{"head_dim": 32, "d_mlp": 1536, "train_tokens": 969900000}
Each number is 128 + 24 x the weight over the matrix's rms, rounded and kept within 0 to 255. Layers, rows and columns count from 0.

# layer 3 attention query, 384x384, rms 0.0461, rows 273-287,305-319,337-351,368-383, columns 256-319
[[172 101 119 110 127 107 101 125 126 123 145 106  96 116 151 102 127 132 141 106 133  90 127 142 113 140 156 104  92 178 124 149 135 158 108 197 120 117 125 122 157 124 143  81  96 131 148 129 134 100  61 182 176 108  85 139 126  77 138 139 167 122 101 159]
 [157 129 146  69  96 100 166 106 124 106 117  99  97 113 138 112 133 189 150 132 102 188 172 166 105 112 106 119 170 146 145 122 140 186  73  73 108 150  54 134 127  89 129 117 150 107 166 108 125 139 130 164 159  99 165  96 131 153 165 120 134 122 143 143]
 [159 140 100 140 129 155  63 135 129 134  95 139 130 133 105 144 112  79 129 116  97 103 179  87 155 109  95 120 164 118 132 227 110 155 174 111  97  86 116 135 147 137  84 121 166 148  99 127 116 117 104 151 120 120 155 134 125  87  90 150  99 154 147 130]
 [ 80 120 101 168 112 118 130  81 112 116 138 126 126 131 147 141 105 124 119 160 168 102 161 108 137 137 122 127  88 180 147 120 103 126 122 104 156  97  73 110 181  96  83 112  62  97 146 131 126 104  90  82 129 131 118 162 104 117 138 138 163  95  99 111]
 [168 144 123 146 100 119 117 196 140 107  97 120 139 135 140 105 127  83 111 149  85  67  85 114 132 124 115 107 162 111 155 173 102 132 112 131 129 115 175 122 112 141 140 120 172 139 129 126 125 135 133 200 150 107 145 113 128  89  46 151  80 166 164 133]
 [111 112 186 131 122 111 128 145 118 150 118 106 128 122 168 121 176 117 135 126 174 121  76 124  86 118 197 188 120  81 114 113 154 138 117  38 163 127 172 134 101 109 132 151 174 109 138 126 134 144 103  97 129 169  90  90 118 195 138 151 170 145 146 102]
 [146 138 158 135  91 149 117 178 116 169 147 148 159 137 163 106 116  75 125 110 115 143 136  99 126 144 131 136 126 177 112 142 129 123 126 101 165  82 185 107 125 127  70 156 158  76  85 116 146 129  86  86 117 129 142 143  99 136 103 150 116 103 144  96]
 [127  73 178 149  98 112 112  84 140 101 105 137 122 122 133 102 127 185 145 185 167 102 142 177  92  94 182  82 148 118 101 179 125  93 126 207 187  74 116 133 105 172 137 111 128 121  82 125 137 193 125 138 139 114 144 178 122 122 142 151 149 153 144 157]
 [169 134 106 105 113 150 149  84 124 120 141 131 120 120 107 145 139 160 120 136 140 105 145 124  70 149 112  88 162 188 148  98 132 151 136 168 151 175 124 148 125 162 130 122  73 169 193 149 112 115 198 105 142 138 165 106 154 113 110 111 128 127 101 143]
 [118 150 112 157 138 121 157  59 102 132 112 113 124 119  94 152 118 148 106 137 151 109 123 163  89  99 177 126 166 140 126 113 118 111 141 149 150  90 101 128 110 143 130 130 102 113 128 115 129 143 157 130 152 144 144 209  99 162 148 121 184 129 133 131]
 [ 74 146 118 168 131 118 153 112 121 124 132 132 107 116 108 141 107 165 147 166 163 137 161 105  90 133 128 128 110 136 168 109 155 110 120 141 124 116  97 178 139 154 150 114  71 137 141 145 140 104  66 123 139 108  98 114 138 130 116 135 125 136 106 151]
 [ 89 123  84 133 128  92 126 184 141 132 124 133 122 127 122 114  96 147 128 175 109 145 105 153 141  71 102 118 114 136  36 155 112 113 139 150 180 138 172 171 105 142 142 141 146 120 104  80 124 162  79 111 111 145 164  99 120 147 149 161 176 128 159 114]
 [147 194  80 116 126 128 165 102 114  90 137 128 100 129  75 154 128 110 122  92  77 128 148 136 128 141 126 120 123  99 124 159 116 136 162 166  87 121  99 126 146 117 109  81  25 138 125  91 110  97 190 160 180 127 132 156 154 121 128 121 119  73  92 134]
 [176 147 153 167  96 122 108 155  99 161 138 129 152 145 183 153 128  67 140 168 143 141  98 107 169 162 116 104 132 172 164 136 142 161 105  53 155 130 123 130 144 115 116 155 182 140 147 133 120 148 108 151 140 140 149 128 116 118  82 106  87 169 177 108]
 [138 124 157  91 109 129 105 125 139 159 108 165 145 132 140  78 134 100 103 133 127  95 124  91 134  78  83 133 148 114 114 168 130 136 104 119 140  72 179 126 137 157 103 106 194  87  62 163 136 154  86 102  82 110  88 131 116 117 129 140 112 139 145  98]
 [124 141 142 106 116 110 131 154 143 139 117 139 135 136 119 138 115 115 130 124 120 110 100 145 103 129 123 113 136 107 140 131 137 126 139 117 141 124 122 146 121 145 142 132 121 131 116 136 130 123 119 132 118 126 143 139 113 135 137 112 131 116 132 129]
 [126 116 125 130 106 101 124 155 118 127 130  99 141 124 142 136 135 110 134 127 130 137 109  96 125 109 129 128 131 124 128 116 152  90 133  94 147 132 136 101 111 111  91 160 139 109 127 110 127 130 142 103 111 139  98 152 132 114 146 115 133 159 117 119]
 [152 128 135 102 115 124 133 114 163 135 137 105 152 134 105 145 117 155 120 107  96 128 113 117 166 106 142 132 133 122 128 168 100 137  99 106 118 133 152 149 127 142 126 138 106 136 131 120 120 157 122 132 156 144 160 175 109 102  60 119 115 120 130 133]
 [137 136 124 102 152 101 145  80 135  96 153 105 141 122 116 176 105 130 170 125 166 159  92 138  91 111 173 168 134 155 100  46 140  58  90  76 107 107  67 147 134 120 132 157  95  49 117  94 124 126 105  96 133 162 131 169 144 135 158 117 182 108 102 111]
 [177 131 142 122 104 111 129 172 112 227 135 188 156 147 157  97 146 116  82 141 192  29  76 172 115 127 132 128 121  31 108 135 122 171  90 200 165 169 137 118 124 162 165 182 203 206 129 165 138 222 193 117 127  99 155 117  80 143  92 129 135 166 195 140]
 [146 136 118 129 139 133 145 142 135 132 123 125 130 123 146 125 135 118 148 116 155  99 102 125 114 139 123 122 129  88 140  96 136 137 125 119 118 139 148 139 126 128 146 107 118 142 130 106 142 159 149 140  81 122  96 130 130 146 130 114 148 139 137 118]
 [126  89 112 157 142 136 135 106 141 161  98 105 136 129 149 136 127 159 122 137 109 114 163 104 135 115 139 135 110 165 124 146  92 148 119 164 132 163 118 123 150 144 106 134 146 132 113 141 126 147  98 152 123 127 142 140 129 123 108 152 131 128 132 145]
 [152 131 144  90  94  96 121 119 131 128 115 110 138 129 147 109 126 131 118 123 132 119 131 131 132 136 120 110 139  85 130 106 117 118  84 155 138 114 134 136 120 157 143 147 133 105 102  84 128 143 126 103  95 131 146 146 122 119 113 124 120 140 127 111]
 [145 120 154 119  92  81 131 123 122 148 118 144 127 122 145 188 122 144 153  98  88 114  93 117 124 127 131 126 113 150  91 164 123 103 129  96 154 137 114 165 150 189 123 174 118 104  54  98 126 157  95 129 131  82 165 135 176 155  83 117  90 158 140 119]
 [116 152 185 138 165 101 142 117 123  68 156 208 132 144 156 186  57 145 185  73  45 171  83 144  48  91 220 126 145 145 109 110 120  24  76  83 113 116  85 177 142 178 105 145 130  40  50 101 130 160  88 105 144 147 123 136 146 133 170 107 111 159 103 109]
 [134 157 160 104 147 126 133 143 116 105 155 120 119 125 115 117 127  91 142 140 151  81  80 157  73 140 118 125 133  62 160  94 156 102 124 133 100 103 125 140 112 133 173 118  97 126 126 120 134 112 180 128  97 140 124 114 131 133  97 104 127 118 109 118]
 [164 161 100 109 136 126 128 146 131 148 113 118 114 112 146 151  93 145 105 126  75 112 107 162 156 132 142 110 139 128 119 125 101 110 102 198 165 125 134 166 128 156 134 163 124 137 110  82 136 143  59 141  93 104 134 139 125 156 132 115 123 152 148 132]
 [114 128 114 120 121 126 172 140 129  73 100 116 132 136 125 182  57 126 202  96  26 194 108 133 122 135 203  88 165 191 124 130 108  71 145 132  81 119 119 167 125 185 143 116  70  72  54  89 122 106  84 156 145 140 156 135 158 132 118 106  93 160  60 123]
 [102 137 140 130 126 118 155 139 134 133 139  70 139 124 128 156 151 117 166 134 139 121 123 134 118  96 131 150  88 108 130  95 115 108 113  94 100 127 121 144 137  86 146 148 113 123 161 117 139 136 122 139 105 129 141 120 129 142  90 132 150 118 141 133]
 [160 122 160 104 117 128  91 121 127 170 128 120 145 130 114  86 157 130  94 165 171  75 132 102 141 102 107 179 115  79 103 134 159 161  82 179 151 120 159  99 129 107 146 117 159 183 164 190 127 147 163 133 145  99 142 147  72 141 114 135 131 128 172 143]
 [161 145  94  96  92 116 115 197 143 134 122 135  94 131 109  69 155 119 137 112 141 113  83 116 143 166 122 141  63 144 152 126 161 104 129 205 152  98 138  78 167 166 164 127 104 219 105 112 131  95 103 121 153 118 113 135 175  95 126  74 127 141 141 136]
 [147 117 177 142  79 153 153 103 152 127 139  89 115 124 155 198  98 133 182 146 146 135 154 163 120 110 112 128 214 176 127 139 159 109  95  83  97 163 124 162 129 147 139 103 170 118 106 100 119 150 120 132 152 144 118 102 159 116 144 117 156 219 115 132]
 [153 195  93 137 150 194 135  79 134 158 118 130 137 139  93 105 149  81  86 126 114 125 126 116 123 138 119  94 129 112  59 169 145 160 129  69 146 106 142 131 118 102  61 159 162 135 147 161 114 150 129 134 155 142 134 181 120 143 143 148 161  97 122 122]
 [105  88 156 157 163 125 127 104 128 104 109  93  91 138 155 127 163 178 138 161 142 138 167 140 168 135 111 147 116 137 131 125 102 128 168 139 108 125  82 140 125 125 109 125  65  49 112 171 138 160 178 134 175 137 172 117 105 140  76 105 146 107 148 132]
 [190 145 150  78  85 125 137 133 141 141 152  96 159 141 115 105 143 139 122 150 140 151 111 216 157 149 142 149 175  81 103 145 110 160 130 122 150 121 165 126  99 149 193  74 144 119 118 133 132 191 147 128 145  78 153 181  95 112 163  99 117 175 154 138]
 [162 170 143  61  81 108 116 160 114 180 143 183 164 128 110 135 139  76 180 101  96 180  46 139 114 177 192 138 124  55 155  92 124 115 145   7 161 128 173 131  85 134  86 177 100 121 125  91 125 129 136 145 127 138 105 138 151 129  75  99  63  99  70 138]
 [ 88  99 186 107 159 114 113  80 135 175  90 157 161 112 194 136 113 142 125  79  87 146 166 115  84 118 126  96 166 171 132 119 137 131 100 119 156 191 147 164 112 135 113 109 135  62 102 141 134 142  58  83  92 125 184 156 127 147 109 152 179 126 154 122]
 [197 116 147 168 105 126 126  73 132 121  99 135 110 120 117  46  95 115 155 130 136 190 148 112 134 178 210 132  98 106 162 139 152 151 101 183 119 104 107 131 153 148 153 145 140 154  53 163 128 102 141 104 156  88 127 138 165 127 146 102  95 196 151 141]
 [139 106  99 117  59  90  96 181 106 136 138 133 133 124 173 169 165 127 131 144 148 175 117 172 139 113 115 112 110  86  77 182  92 139 192 142 182 159 120 117 160 157 122 141 121 132 127 103 120 205 102 121  76 118 127 201 107 137  65 154 160 105 133 121]
 [111 122 142 116 145 142 150 166 111  72 124 125 113 131 154 118  93 125 180 164  76 143 143 132  57 125 152 105 161  85  97 160 138 131  87 100 101 115 106 192 126 184 107 139 139 115  47 148 130 151 128 159 138 111 173 146 124 131  74 151 129 152  97 124]
 [180 162  72 112 114 116 124 147 124  87 123 162  91 132  94  77 123 106 173 171 166 103 108 121  92 173 185 151  64 101 179 137 166 108 127 148 116 100 110 139 125 166 205 160 113 199  73 118 126  60 175 121 158 125 100  61 158  77 152  91  50 156 106 136]
 [180 161  59 157  89 164  79 171 120  80 135 144 146 121 110  89  79  91 124 147 139 101 123 107 158 172 123 129 108  81  98 144 153 118  78 205 120  87 155 127 151 150 157 185 102 188 103 172 134 162 172 186 160  80 133 131  98  98 139 150  76 176 153 115]
 [121 120 124 125  79 121 147 174 137 121 149 113 110 126 145 170 145 150 146 142  81 213 160 143 126 125  92 129 171 142  43 174 115 146 144 147 106 108 107 174 135 158 108 107 106 107  86 136 124 161 141 162 173 130 146 149 149 118  90 152 135 131 124 143]
 [ 81 117 138 105 156 122 109  43 128 216  82 122 114 132 130 162 117 110 124  84 182 188  44 161 135  67 125 143  96 161 125  72 126 114 190  34 196 137 114 120  99 127  92 106 134  98 138  88 116 149  63 125  62 140  89 159 133 158 190 155 169  72 175 129]
 [107 157 140 136 149 157 147 120 124 120 113 125 141 133 124  84  95 135  89 135 115  74 155 138 135 136 159 146 139 120 136 120 135  99  98  98 148 109 142 127 166 114 134 121 124 168 139 137 122 121 142  83 120 103 159 143 101 135 169 112 112 161 143 139]
 [130 112  44  96 122 139 112 143 128 141 111 183 126 116 102  90 137  77 136 104  61  55  61  65  99  80 134 116  72 160  98 163 146  98 159 119 155  43 138 178 101 165  33 190 183 231 101 118 135 112 189 115  74 108 121 147 119 152 101 158 122  78 104 129]
 [150 131 110 178  96 101 108 165 156 107  75 152  95 137 169 101  91 151 168 124 151 163  89  86 121 104 146 153  30 193 102 165 175 144 134 224 132 106 129 100 118 113  65  90 194 139 148 170 134 105  31 206 141  89  94 151 142 107  96  93 161 120 132 135]
 [191  86 156  68  49 127 104 143 139 134 114  92 140 132 137 146 131 140  94 121 142 173 162 131 186 130  91  83 195 163  85 127 167 110  81 111 134 153 143 112 110 144 143 110 110 113 125  89 114 152 190 121  83 132 144 166 105 113 128 133 141 167 143 138]
 [158 122  74 138 122 140 109  93 115 141 149 127 129 131 104 126 153  93 143  81 112 120 137  75 152 117 152 117  99 133 176 153 148  83 123 155 119 115 121 109 139 147 161 184 106 138 135 143 121 117 125  83 122 139  97 129 146 143  72 130  79 130 110 126]
 [111 156 144 127 160 155 149  56 121  89 125  76  92 118 120  86 163 133 141 163 149 104 202 131 133 155 169 149 185 138 130 126 128 166 119  85 107 156  97 147 146 103 124  95  57  95 130 156 129  88 158 112 151 123 143 127 142 118 162 136 108  95 149 131]
 [132  83 113 153 166 115 116 120 141 159 179 116 144 124 145 103 115  91 152 105 149 139  78 153 153  80  99 156  78  93 103 191  97 136 111 150 175  72 172 143 125 142 139 150 188 165 178 132 137 162  97 151 115 118 102 135 118 106 111 121 146 122 118 117]
 [126 149 176  95  99 143 123  86 110 156 174 170 139 121 144  80  85  94 153  48 101 110 145 129 131 115 117 162 113 108 100 180 114 102 126  77 209  69 167 153  84 137 107 160 155 141 117 110 126 154 146 141 155 156 164 143 108 168  84 126  91 147 119 130]
 [172 128 128  80 135  97 104  66 127 188 193 148 148 116 141 113 149 112 153 131 106  89 126 108 150 142  45 148 155 179 104 129 122 111  74 131 127 122 190  99  99 138  49 145 137 124 131 125 129 128  96  99 138 131 169  80  85 135  23 172 125 110 118 122]
 [178  85 187 143 122  81 123  59 164 161 121 142 116 135 136 102  78 153 160 150 143 209 141 186 144  73 151 111 125  73  94 120 154 155  81 194  94  94  89 167 122 163 153  86  94 118  90 116 117 161 133 134 101 141 134 181 134 104 198 120 113 172 133 154]
 [169 134 122 144 115 146 140 154 135 130  84 150 115 159 215 105 166 136 177 112 153 114 151 207 112 113 131 117 120 115 121 142 130 160 155 110 127 131 148 134 137 134  97 145 155 149 120  95 122 130  99 166  95  90 153  98 150 117 133 116 181 106  92 117]
 [122 146 148 137 142 173 140 111 112 106 137 128 123 137 125  86 116 113 119 120 102 110 201 143 103 117 176 121 167 104 130 117 149 149 126 105 100 113 119 174 151 135 142 116 123 134 112 180 127 141 163 153 125 113 144 156 146 113 132  70 144 121 109 146]
 [157 109 191 148 146 111 125  54 148  80 108 103 122 131 130  90  89 150 161 150 146 126 160 120  91 136 174 129 124 119 159 139 131 181 109 124 132  76 106 146 111 134 106 120 110 129 160 170 132  91 151 127 137 119 115 149 147 151 134  99 125 114 112 173]
 [102 145 128 122 124  98 113  89 151  77 126  96 141 136 111 149  86 197  97 154 108 140 116 122 198  85 167 120 184  79 107  97 137  82 111 112 135  83 125 165 129 120 174 160 127  98 123 146 133 173 120  63 117 185 153  94  99 116 232 126 139 144 154 118]
 [124 155 116 148 119 130 165 145 115 123 124 126 105 149 112 161 100 151 167 115  81 165 159 118 170 112 150 141 168  81 125 127 113 134 142 145  81 124 101 191 127 149 121 104 112  89  91 132 118 137 117 146 133 143 138 148 154 145 111 153 135 121 116 133]
 [179 157 151 106 172 132 136 165 143 159  94 194 135 139 168 187 111  86 121 118 195 155  60 169 144 156 118  59 114 186 102 131  95 153 142 136 134 138 170 142  99 124 103 168 176 160  94 101 124 124 136 120 117 119 106 137 116 135 118 166 123 161 181 129]
 [110 120 115  78 142 110  72 113 119 154 174  98 116 104 130 108 150 116  81 123 135 108  83  64 125 145 120 142 127 129 145 121 129  98 109 113 125  96 111 112 147 132 159 147 112 129 114 145 128  97 151  58 153 126  90 115 113 135 143 118 102 117 165 125]]
# layer 3 attention key, 96x384, rms 0.0407, rows 80-95, columns 256-319
[[137  79 126 143  94 120 129 149 138 111 127 110 132 150  90 172 143  97  97 121 165 115 156 109 167 141 120 104 134 125 156  80 137 152 124 177  94 139 165 153 179 139 149 122 139  82 119 148 134 117 125 132 128 123 148 164 176  86 114 124 131 140 115 154]
 [105 127 128 142 147 130 104 136 104 125 146 155  74 205 178 104 114 150  99 171 154 144 124 140 135 107 177  96 146 133 100 149 127 121 135 107 117 147 102 113 109 120 153 147 137 124 132 135  66 121 126 118 118 155 139 122 104 112 145 136 163 137 174 198]
 [150 128 135  76  99 133  60 141  85 109 132 157  97 155 159 121 124 193 122 127 151 127 149 141 154 119 143 152 151 137  62  76 132 168 146 149 155 142 131 132 128 111  94 104  89 165 147  79 109 130 150 128 146 111 139 141 100 110  66 131 112 108 130 199]
 [135 173 141  82 135 136 171 111 154 156 112 134 144 154 133 133 114 103 146  98 131 112 134 102 152 104 134 109  92 124 143  79  93  90 118 115 140 106 129 144 159 179 176 152 139 154  82 124 127 149 155 137 139 125 158 130 175 163 123 114 102 135 145 103]
 [141 147 127 136 148 134 111 144 136  85 135 128 153 119 108 132  95 158 128 146  96 153 167 157 109 116 131 107 122  73  56 102 155  83 129  56 100  99 108 117 124  80  90 144 109 131 128 126 144 106 169 116 169 170 143 143  85 123 142 128 142 112  93 123]
 [135 100  89 148  94 110 101 198 102 166  86 164 103 136 162 161 139 123 121  86 205  87 125  74  89 174 144 125  83 158 181 114 156 169 129 149 109 195 122 147 195 140 144 136 145  81 118 147 131  63 102 175 146 138 100 135 137 115  91 145 147 120 169 162]
 [134 119 140  95 132 149 147 103 131 134 107 120 219  91 115 162 137 152 134  96 170 124 132 116 141 152 119 107 144 161 146  76  83 134 144 119  77 133 166 120 160 116 128 115 164 105 126 129 172 155 110 141 120 131 140 137 118 161 153 140 182 129 167 109]
 [116 116 118 127  85 123 166 127 132 144  89 108 167 132  81 135 180  75 106  84 124  97 135 117 173 144 128 141 120 119 194  96  96 124 125 103 116 155 145  90 113 121 205 127 166 153 114 123 139  97 152 185 120 140 100 152 191 121 125 104  89 110  85 104]
 [130 156 124 109 145 122 126 115  86 109 160 141 101 149 219 146 152 190 120 150 138 131 112 149  94 128 112 132 123 144  86 143 117 127 136 110 143 129 129 122 117  83 112 131 131 123 146 118 104 167 110 119 149 127 158 107  68 137 125 122 112 125 174 161]
 [116 151 108 156 162 108 144 100 134 109 123 149  84 150 172  92 150 118  93 167 136 143 161 127  99 129 125 115 126 163 100 153 129 117 171 170 136 115 137 136  96  75 106  99 157 136 142 104 106 125 104  90 106  96 136  98 124 133  66 112 108 102 149 173]
 [109 148 102 134 145 109 128 140 125  59 144 168  84 123 137 149  95 139 101 138 118 150 101 111 120 109 132 152  99 131  66 110 127 100 101 172 139 159 119 120 122 112 124 125 112 115 141 123 121 113 105 106 143 144 141  93 113 150 108 127 122  94 126 110]
 [125 125 119 161 146 123  83 115 106 116 136 136 127 145 152 170 103 166 105 163 111 153 132 178 129 103 119 115 121 158  64 174 145 117 160 119  88 130  78 129 162 104  93 140 115 109 135 124  95 181  99  87 119 142 168 154  79 127 164 115 179 144 177 158]
 [153 118 166 124 166 125 169 114  74  61 188 147 138 120 156 165 181 109 137 101 175  47  41  91 125 170 186 162  54 130 188  65 149  79 124 128 137 128 107 131 134 122 179 201 162 147 111 143 194 161 183 114 146 118 143 112 144 182 226 106 107 144 157 124]
 [127 123  99 110 117 132 137 152 120 108  83 171  97 100 148 124 126 166 119 139  92 166 157 115 117 110 135 115 142 141  83 180  85  74 125 148 169 113  86 117 134 121 128 157 120 153 111 106 127 131 125 102 117 117 155 138 126 124 118 111  97 102 120  92]
 [144 150 106 117 106 114 167 127 115 154 138 142 196 116  74 173 131 101 129  92 118 155 149 170 135 128 153 116  96 112 140 118  73 110 139 106  92 105 133 116 113 155 139 136 144 132 111 133 132 178 126 135 116  95 123 145 137 132 137 142 115 139 120  94]
 [178 124 109 109 134 116 125 146  84 121 131 125 167 116 157 167 130 110 164 109 139 138 119 122 117 150 144 148  93 137 195  66 137 118 103 117  84 154 126 124 164 179 157 148 141 102 104 138 137 123 143 180 164 118 126 159 110 109 159 144 101 172 115 136]]
# layer 3 attention value, 96x384, rms 0.042, rows 64-69, columns 256-319
[[113 103 110 148 129 130 148  93 116 119 151 134 139 119 148 139 128 122 127 125 148 169 141 134 114 147 149 121 143 164 102 169 133 134 130 160 123 142  96 114 111 119 138  95 131  93  98 142 133 120 108 109 113 109 133 139 101 118 138 165 118 121 148 124]
 [133 139 122 108  96  83 111 142 131  99 113 124 108 135 127 127 111 129  87 120 179 136 132 100 111 141 161 122 154 168 137 104 113  91 147 139 133 112 117 116 123 111 153 142 149  74 132 120 117 132 148 140 124 121 184 126 143  99 128 153 137 120 143 123]
 [133 120 130 107 100 176 132  90 125 165 135  59 137 123 175 110 138 157 113 121 138 135 139 136 141 115 146 115 166  96 127 101 123 155 102 108 147 102 125 143 176 109 157  97 127 113 125 123 135 131 129 138 141 153 172 118 153 112 161 106 111 133 143 131]
 [114 132 122 122 140 141 108 191 125 169  95  86 134 125 129 142 129 141 119  94 116 129 124  99 112 129 114 118 123 172 113 109 118  98 125 104 109 174 105 157 133 139 133 113  84 142 112 144 114 106 132 101 172 128  69 153 108 129 131 121 133 130 134 124]
 [157 122 109 153 158 152 114  94 137 129 144 179 117 125 128 115 135 157 126 139 116 159 148 108 154 167 127 105 120 136 137 150 114 128 111 170 124 144 124  87 161 141 126 112 113 128 123 125 137 126 108 131 121 174  84 113 129 150 151 145 126 119 129 142]
 [131 130 108 160 146  63 100  78 145 129 121 115 142 133 119 108 113 138  94 146  87 122 111 104 141 132 152 117 131 121 142 109 102 126 143 156 150 144 115 147 124 141 132 129 137 143 121 126 122 160 143 139  90 138 132 123 111 155 164 101 170 119 150 118]]
# layer 3 attention output (transposed), 384x384, rms 0.0359, rows 256-261,288-293,320-324,352-356, columns 256-319
[[142 161 134  94 143 147 153 156  73 172 125 126 149 105 103 124 119  79 128 138  95 120 144 137 132 121 121 137 170 100 134 151 106  68  92  73  97 115 123 139 129 126 144 121 137 117 129 125 130  90 130 129 131 136 134 124 104 114 140  98 141 156  82 129]
 [121 179 153 105 144 155 145 116 156 136 135 124 115 124 126 104  96  54 111 150 122 156 125 166 136 115 135 116 117 116 133 122 130 105 109  94  99 162 132  79 109 100 148 115 122 118 133 118 115 170 141 123 125 160 135 150 132 153 158 133 101 143 116 108]
 [129 158 108 138 158 162 149 169 136 136 116 148 176  93  86 138  96  87 164 100  70 148 118 167 123 157 185 121  99 151 126 147  98 154 122 109 130 177 109 127 114 129  95 163 126 125 125 126 115 117  72 168 127 127 145 129 163 126  48 150 122 114 113 131]
 [114 132 101  99 121 140 138 150  77 133 108 129 154 129 134 122 127 159  86 143 108 126 114 138 147 122 127 117 139 121 103 161 110 124 102 111 118 151 128 138 137 132 132 137 141  82 133 128 107 117  63 149 106 128 126 104 123 109 166 133 151 120 149 116]
 [112 102  87  95 112 137 172 185  64 178 129 146 148 123  92  93 154 113 167 130  93 125 112  95 111  77 125 123 105 147 123 147 116 116  98  97 151 149 132 155 120 122 139  82 160 149 121 134 103  93  93 142 145 127 117 135 140 118 152 150 123 147 100 108]
 [124 145 132  96  94 161 136 173 135 157 122 126 155 123 142 149 119 130  82 109 151 161 154 130  83 102 120 127 131 125 113 124 151 109 113 123 128 125 149  33 127 132 105 128 151 118 138  99 129 129 117 136  95  93 151 114 117 130  72 152 145 139 163 176]
 [127 134 131 123 133 122 127 135 119 127 119 145 107 126 134 124 104 120 107 125 119 135 119 170 158 112 149 126 118 131 111 125 129 122 140 139 113 141 144 113 131 153 119 122 104 124 137 120 126 124  97 109 141 129 127 106 110 132 105 120 117 128  86 124]
 [ 95 147 143 138 138 124 161 125 142 156 127 130 152 137 126 130 151 140 106 137 127 146 113 120 128  91 121 159 104 104 123 113 153 112 105 108 154 147 137 162 129 136 126 121  87 115 116 101 149  92  96 117 105 109 110 134 127 134 114 128 107 146  92 150]
 [140 113 111 125 106 116 128 107 125  82 136 132 130 112 109 119 117  93 141 137 146 103 120 120 132 155 112 127 117 136 135 137 113 165 154 146 121 145 104  99 113 141 135 136 150 148 129 154 133 129 134 107 131 137 111 135 112 134 148 145 165  90 125 145]
 [144 139 142 135 114 135 133 138 116 126 113 165 125 129 102 148 101 108 152  79 100 155 113 154 112 115 157 143 123 161  86 139 116 151 133 164 143 157 133 122 136 100 137 101 117 129 116 138 140 117  95 103 127 143 127 127 140 100 116 173 100 114 133 124]
 [167 160 141 103 107 140 119 143 123  93 141 137 145 100 111 131 116 167 135 116 106 151 133 114 125 161 145 123 141 142  95 104 110 143 126 169 114 118 105  91 128 112 102 126 135 143 135 132 128 105 160 132 129 134 164 149 140  98 128 126 130 119 149 107]
 [161 122 138 105 126 146 137 162 114 103 111 164 145 134 146 164 147 142 160 119 150  90 139 108 146 159 104 108 153 121  80 117  92 153 106 135 102 146 164 104 135 121 103 108 137 106 126 104 145 132 114 172 147 109 128 102 131 120 101 108  83 143 104 129]
 [120 116 125 144 126 122 112 103 111 149 111 159 132 115 128 139 111 111 140 127 118 136 150 108 141 126  91 125 113 147  97 124 116 170 128 176 109 119 107 133 144 118 156 118 158  76 127 163 115 109 119 161 132 106 105 101 122 102  92 102  97 116 124 114]
 [151 109 122 174 151 118 142 124 141 174 134 144 118 115  97 127 146 134 110 131 119  75 107 165 155  97 155 146  86 131 162 143 162 127 121 117 177 128 133 107 116  76 114 124 105  89 146 208 149 148  93 109  92 167 126 114 141  88  78 184  88 160 120 157]
 [129 131 147 151 132 144 140  86 100 118 116 152 125  82 158 142  89 163 137 141 136 152 133 162 122 146 128 135 147 107  91 111 136 154 155 149 153 168 111 103 141 128 152 105 120 109 165 146 123  92 169 159 121 101 141 107 144 148 110 150 153 125 123 106]
 [136 129  85 109 109 145 139 163 138 142 138 193 149 103 125 100 127 145 132 134 117 156 129 105 122  98 154 123  99 116 101 147 109 126 120 140 143 154 137 148 138  95 142 106 119 157 106  84  98 100 125  88 132 144 124 154 121 101 121 126 167 140 137 103]
 [127 142 146 116 110 153 142 156 132 143 143 148 143  92 144 160 106 145 134 142  96  81 182  60 152 142 131 119 153 139  67 128 113 130 126 147 115 101 124  98 124  70 136 119 120 119 129 124 138 122 130 145 153 145 114 137 168 125 121  82  71  97 103 116]
 [123 142 120 139 139 114 105 136 138 148 120 119 134 167  96 120 135 119 135 121 111  92 149 137 121 133 101 147 133 154 160 144 146 135  94 127 139 110 151 179 144 107 139 124  79 114 131 153 130 103 105 125 124 126 141 125 143 128 153 100 119 121 147 117]
 [ 91 123 125 127 144 116 139  94 144 168 125 172 130 121 116 132 106  96 157 147 174 132 184 142 119  75 132 117 131 126 139 180  73  64 135 106 122 122 140 108  97 148  83 162 107 142 125 136 140 134 150 127 112 127 109 118 108 114 127 132 138  93 116 131]
 [151  89 103 180 149 193 133 164  89 109 139 143 131 107 128 171 129 134  85 125 168 123 138 149 147 158 105 150 180 109 165  80 130 117 132  79 124 143 107 106 126 151  86 121 114  98 102 109 126 152 119 139 101 128 141 141 125 114 105 114 131 128 145 132]
 [111 112 127 152  96 112 165 139  70 168 143 163 135 148 130 126 111 116 145 141 124 126 149 154 126 145 117 102  74 117 124 140 150 101 140 121 143 115 134 148 135 139 122 157 118 125 101 144 115 115 130 147 109 152 102 118 104 129 148 138 159 136 151 105]
 [ 95 114 105 100 119 104 127 160 123 150 125 149 125  96 133 115 121 144 128 125 129  88 137 115  95  81 123 149 104 138 122 155 124 128  62 115 149 158 176 113 110 132 108 134 154 154 105  99 134 144 116 153 115 124 119  98 133 126 107 164 136 198 104 130]]